Each number is 128 + 32 x the weight over its row's rms, rounded and kept within 0 to 255. Layers, rows and columns count from 0. The size above them is the row's rms in percent of the matrix's.

# layer 2 MLP up, 640x160, rms 0.0649, rows 50-87, columns 0-39
size [ 99  95 108  97 104 104 101 105  90 107  87 101 107 110 101  98  95 106  94 113 109  99 100  99 101  97  95  92  98 103  96  99  87 100 100 104  94 102]
[[153 176  74  76 196 102 173 199 133 124 141 117 104 102 143  81 144 149  67 128 142 134 152  95 117 146 171 152 151 102 137 201 107 175 115 178  91 137  79 125]
 [192 146 105 131 151 180 146  98 147  90 118 115 133 162  77 197 101 126 168 156 169 158  99  87 141 151 136 108 129 107 116 148  88 137  78 137 131 176 124 120]
 [152 125 117  96  51 107 175 133 138 131  89 121 136 150 146 123 165 164 150 145 120  92 116 120 151 139 184 134 109 102  83 167  98 152 144 184 107  94 118 139]
 [116 119 104 162 109 125 140 141 109 180  98 136 109  72 127 172 159 133 149  93 108 154 155 106  92 134 130 140 113  96 108  51 122 180 114 146  87 101 124 154]
 [149 138 136 119 103 105 126  85 176 122  89  97 143 101 102 181 135 126 190 161 156 123  77 167 123 178 149 146 123 145 118 136 103 148 122 183 138 121 151  77]
 [ 85 169  76 137 156 172 156 157 177 114 102 133  75  90 180  97 158  76 116 125 176 119 101 144 157  98 129 130 143  47 105 152 101 109 156 192 153 142  88 132]
 [ 91 133 114 190 120  68 149 118 190 112  66 130 108 129 153 162 141 163 120 157 143  83 158  93  88 150 132 108 151 161 152 108 116  99  69 113  95 132 125 162]
 [ 85 142  91 131 131 136 152 146 138 106 107 104  64 137 132 138 144  37  71  78 215 133 152 132 149 194 106 158 145  73 139 114 143 119 121 139 170 117 143  87]
 [139 151 122  80 137 104 120 129 186 100 126  97  58  94 110 206 162 152 152  50  90  78  73 163 120 142 161 133 116 118 123 148 178 158 124 118 117 137 139  69]
 [116 190 121 149  94 147 133 124 126 128 114  52 125 190 157 157 128 136 106 169 120  79  98 146 112 135 170  91  79 126 121  98 152 125 104 140 110 166  70  85]
 [101 145  44 148 189 161 110 181  84 153 148 151  37 165 134 136 136 123 142 140 120  69  73 136 103 156 169 174 102 125 114 135  84 117 131 152 120 145 142 100]
 [159 133 142 106 146 154 181 149 147 121 117  83  95  91 146 165  89 100  97 151  72 136 150 105  96 155 149 134 153 148  94 138 147 124 115 106 152 109 216 155]
 [118 147 100 165 156 136 113 116 162  70 107  89 128 157 104 162 115 157 110  74 180 151 134 126 174 201  87 161 128  88 122 139 119 129 149 169 118 168 151 126]
 [151 172 138 143 144 148 140  90 208 132  61  70 121 135 119 136 119 124 137  92  97 132 119 126  75 120 181 152 113 112 132 104  53 184 130 132  88 122 107  84]
 [164 145 105 169 102 130 109 128 136 100 122  74  68  84 132 186 140 158  71 136 123 100  72 127 105 133 128 160 111  63  82 146 135 186 111 125 164 157 162 151]
 [131 172  92 141 135 130 137 151 157 115 108 127  87 115 120  91 136 139 111 142 150  67  96 139  96 127 189 131 113 140 151  83 152 120 133 145 139 129  86 138]
 [146 143  87 141 164 124 154 117 166 134 101 105 127 136 134 126 152 154  98 135 113 104  83 168 126 121 166 123 154 152 158 102  99 141 115 159 144 174 111 115]
 [148 141  80 150  95 149 154 166 182 128 136  97 124  97  89 209 141 111 122 157  92 150 152 118 173 116 102  71 142 154  78 123  63 137 110 124 134 185 117 148]
 [116 106  88 111 147 141 110 123 181 143 147 100 133 138  84 127 160 146  88  70 170 142 135 151 128 144  80 176 131 130 135  59  53  65 151 158 142  87  87 177]
 [140 129  81 143  80 179 167 137 138 110 142 100 137 164 174 115 136 144 124 158  93 158 108 116 162 133 173 118 140 112  67 101 180 122 109 163 155 154 178  78]
 [126 181 114 104 128 107 133 132 139  92  81 115 127 115 140 131 112  86 111 165 117  76 104 100 163 103 107 136 150 142 112  95 104 128 130 214  74 187 141 113]
 [168 118  92 171 133 115 147 140 147 140 208 117 144 132  66 192 121 144 101  94  80 100 130 108 110 136 137 141 104 170  78  98 107 118 137 111 128 148  80 143]
 [101 138  97 137 100  93 152 143 158  85 110 120 138 146 115 181 148 177  67 105 145  60 179  89 153 182 140 165 154 154 130 127 125 129 162 105 117 125  63 126]
 [127 118 111 137 104 121 126 138 130 163  69  79 120 169 125 198 107 192 114 158  70 155  70 174 127 180 177 125 207 200 127 105 104 102 117 148 124 185 181 133]
 [145 114  95 155 143 160 124 137 113 102 118 133 103  43 107 126 146  93 141  79 144  88 174 139  99  94 173  99 143 110  39 117  96 104 123 245 148 106 145 104]
 [143 102 106 108 168 130 173 130 164  83 158 112 158 158  78 134 133 101 114 105  76 104 121 108 173 145 115 130 158 144 117 101  78 116 161 140 197 139  64  87]
 [162 115 136 106 118 130 142 126 137 150  88  93 139  95 146 168 165  79 128 134  95 101  72 144 118 119 171 146 103  84  74 102 128 141 137 165  62 166 139 106]
 [130 123 106 161 130 103 131 127 156  80 142 116 113 154  73 129  87 132 125 128  62 129 153 111  79  94 114 140  81 107  80 131 186 121 168 138 138 117 128 105]
 [162 116  89 110 122 101 151 146 130 156 125 120 114 112 171 147 122 147 125  75 151 114  59 151 148 153 144 150 110 111  85 185  98 158 127 115 120 152 137 149]
 [ 96 111 170 133 140 170 141 156 189 123 100  78 141 169 108 182 121 130  46 153 128 147 117 137  92 146 150 120 104 165 103 117 117 124  90 158  92 184  97 105]
 [122 132 132 104 199 163 123 149 176 103  96 119  70  91 144 138 102 119  90 118 155 150 176 136 100 184  99 195 112  96 143  77  98 128  95 159 143 142 140 158]
 [140 135 100  82 128 148 143 162 108  60 180  29 165  86 150 153 169 130 168 145 126 139 108 146 139 111 150 110 147  97 103 172  92 177 120 118 129 140 152 144]
 [155 137  77 138 157  86 158 202 132 128 129 140 126 128  91 147 161 201  85  90 151 158  97 134 150 124 111 142  59 134 135 170 125 113 164 186 147 114 150 116]
 [166 176  37 115 123 137 156 113 142  89 170  75 140 149 124 132 100 203 145 131 140 159  88 139  82 161  71 106  78 107 173 161 140  88  86 100 142 140 108  66]
 [ 81 133 152 220  76 150 123 112 106 133 120 118 126 171  76  71 161 189  84 133 102 121 117  92 113 162 166 148 122  87 115 114 105 167 161  89 156 177 109 110]
 [164 118 111 152 101 159 141 147 118 169  88 113 117 118 148 123 135 107 164 122 199  61 111 113 115 154 130 172 157 118 113 123 109 127  83 203  82 129  86 125]
 [ 98 132 126  81 138 197 144 160 159  69 118  69 129 155 105 157 140 147 133 105 178 153 106  99 114 187 133 116 169 146  86  99 110  55 130 157 120 134 168 118]
 [126 136 168  97 163 154 112 174 144 162  63  89  92 160 115 167 116  91 152  91 163 115 140 129  85 164 188 120  82  36 154 202 102 154  93 133 161 131 154  85]]
# layer 2 MLP down (transposed), 640x160, rms 0.0759, rows 50-87, columns 0-39
size [ 97  97 103  99 103 103 102 106  92 105  90 106 113 107 104 102  97 108  97 109 106 104  97 101 103  98  96  95  98  99  95  99  87 100 107 107  96  97]
[[128 137 195 112 150 130  85 138 141 185  74 111 179 118  87 179 112 117 122 120 123 118 138 128 162  98 133 174 171  70 129 128  84 102 115 128  98 149  69 173]
 [113 121 142 114 159 131  99 134 133 167 158 153 119 118  83 165 144 126 184 159 161 103 121 125 204 129 189  98 116 116 114 170 156 158 174 172  93 137  97 123]
 [133  85 160 133 191 114  91 159 112 103 157  94 113 116  85 120 118 205 218 141 118 116  94 152 132 133 117  84  90 156 186  88 108 135 108  87  84 131 208 174]
 [139 154 163 167 102 122  96 172 133 150  58 129 100 171 146 157 135 162 135  93 132 137 180 138  96 182  86 110  78 131  78 118 108 153 129 144 109  79 168  96]
 [ 83 101  70 142 182  89 126 143 114 136 158 170 110  75 151 132 135 143 119 117  55 119 109 115 116 135  88  97 143 125 100 122 107 169 134 114 190 130 111 152]
 [166 134  81 147 106  67 113 121 122 179 141 183 127 195 111 144  63 132 203 144 105 110 130 124 139 139 126 154 172 139 127 120 135 121 221  97 107 157 126 147]
 [ 94  96 129 171 183 102 137 109  96 132 148 149 133 129 108 131  87  84 124  97 169 150 134 108 160 161 186 126 169 187  82 120 120 127 110 112 139 167 204  97]
 [103 111 118 139 140 112  92 131 136 121 153 164 116 102  89  85 170 161 142 135  96 139 143  90 126  91  46  85 105 185  88 153 127  18 148 121 134 140 128 100]
 [103 128 123 136 155 122 170 119  96 104 109 120 205 173 101 140  73 138 122 164 151 111 130  97  70 224  99 108 238 109 197 145  95 161 116 124 161 135  92 122]
 [183 104 164  73 149 125  86 164 138 123 153 137 111  89 172 131 115  92 143 167 151 158 130 210 101  99 143 132 131  86  96 146 146 120 129 157 190 100 171 140]
 [ 95 124 170  81 101 100 122  69 164 119  71 112 155  64  88 101 119 100  98 124 157 120 120  80 181 143 124 210 134 100 172 129 159 139 144 144 126 129  70 126]
 [105  73  84  97 184 167 111 134 117 147 151 134 167 123 139 173 114 138 105 133 127  64 133 144 149 118 155 128 106 115 167 173 105 128 199 146  90 149 120  87]
 [102 142 152 119  65 132 135  79 137  74  75 101  94 101 109  94 131  96 125 178 125 115 129 102 167 107 113 108 108  77  92 118  99 110 181 119 130 118 129 179]
 [103 165  70 112 102 133 137  95  90 113 152 166 142  83 113 167 122 115 195 170 144 158 140 186 119  80  94 140 134 121 137  81 160 110 142 148 116 127 122  68]
 [113 117 140 160  93 122 120 137 127 153 125 132 136  85 111 142  58 124 129 138 139 126 194 114 124 100 122 132  92 108  51 154 161 160 167 160 110  46 156 179]
 [133 154  97 148 152 139 119 123  96 164 130 119 141 165  80  88 137 131 202 116  91  99  76 180 129  81 148 118 157 120 126 156 153 110 157 161 165 153 110 140]
 [118 112 134 128  66  73 118  74 135 132 102 140 126 183 129 123  65 105 156 155  77 194 162  74 134 163 183 163 125 161 142 111  91 140 172 114 130  70 145 155]
 [139 153 162  98 192 131 117 116 143  77 120 127 102 125 142 113  89  35  80  88  99 122 133 112 126 133 152 125  94 118 123 164 118 114 201 174 122 137  62 114]
 [130 129 106 138 170 149 130 174  97 149 166  94 105  49 149 152 120 113  84  44 120  98 164 153 220  98  71 150  98  54 143 168 102 122 166 123 102 115 130 163]
 [185 116 149  93  97 113 147 146 159  88  93  54 128 119  91  80 102 122 124 182 155  83 117 156 173 134 151  96 117 104 162 158  98 180 139 137 140 142 148 134]
 [126 115 118 150  81 150 144 153 135  94 163 194 138 133 115 210  97 141 158 141 127 104 138 112 173 123 168  67 163 131 148  93 191 103 161 112 151 190 100 121]
 [125 104 130 133 117 134  97 113 159 152  75  94 124 131  80 185 170  81 135 152 152 149 140 125 124  96 197 139  80  97  90 201 148  75 191 140 143 151 148 186]
 [151 121 156  75 147 121 130 170 159 107 179  90 115 116 155  91 141 104 189 142 100 196  92 180 131 130  98  91  96  53 154 126 115 144  98 137 116 121 133 152]
 [144  46  88 115 162 107 127 103 123 139 140 109  96 117 144 176 105 122 164 122 165 109 101 101 129 104 154  74 125 117 152 136 134 127 188 164  75  57 153 134]
 [218 121 153 173 130 100 140 109 164 117 161 161 123  47 121 126 129  81 120 109 102  96 140 163  86 125  88 148 134 141  84 130  83  96 115 161 162 116 176  93]
 [137 124 161 109 100 105 125 103 135 125 125 122 123 111 160 129 100 144 134  93 130  72 147 150 150 168  98  82 111 187 138 137 197 115 175 140 108 148  98 113]
 [142 159 154  49 156 103 121 134 143 112 136 102 151 102 140 171 123 165 105  67 158 158  89 134  83 151  84 168 134 180  97 164 156 138 114 129  57 104 119 120]
 [160 142 181 187 142 116 158  95  86 122  75 126 143  50 144 157 129 103 175  82 159 112 183  70 152 142  86 170 128 115 106 125 134 153 143 144 159 125 100  83]
 [ 88 151 132 179 155 157 119 103 103 116 126 182 157 157 151 151 137 138 145 134  75 136 113 197 161 147 127 148 137 163  59 121 127 165 153 110 101 145 146 143]
 [134 134  85 123 133 102 119 135 128 109  84 138 145  94 182 153 140 108 135  74 188 116 158  89  99 119 157 166  85  97 108 134 121 141 150 173  91  95 123  73]
 [116 136 211  83 103 175 132 106 144 130  98  97  75 144 140 121 129 103 131 123 170  42 106 106 105 131 140  75 114 140 126 118 150 144 187 134 101  99 175 187]
 [145 138 139 128  74 110 132 119 150 150 141 169 217 164 117 162 100 139 114 163 207  98 112 113  74 136 180 162 142 132 101 118 140 163 191 147 111 114  98 115]
 [ 94 102 162 146 122 192 152  83 117 136 123 127 124 181  42 156  87 197 174 127 114 112 107  98 125 157 124 105 147 173 183 117 134 148 143 117 112 102 100  96]
 [ 96 118 163 155 202 107  91 105 131 198 123 135 140 165 144 151  87 131  91  78 113 117 167 119 187 121  96 123 174 132 104 132 125  90 126 167 206 139 108 199]
 [ 71 104  93  88 143 142 112 164 139 163 160 123 119 111 156 120  99  94  85 144 176 133 151 121 189 129 136  86 107 102 126 155 129 146 133 119 147 108 113 124]
 [113 131  98 115 120 137  95  84 124 132 151 129  94  94 100  98 143  54 124  89 156 113 100 155 112 117 112 121 158 144  88 129 134 155 104 129 131  77 161 136]
 [ 83 155 196 136 102 166 137 137  89  92 159 142 162 157 125 159  88 109 139 150 135 100 147  91  92 176 162 121 137 115 114 159 113 147 180 119 163 144 127 148]
 [168  81  94  93 143 140 172 104  84 124 192 178 157 110 140 127 134 152 123 191  78 153 158 128 102 131  94 115 138 148 108  79 131 136 118 128 108  65 151 137]]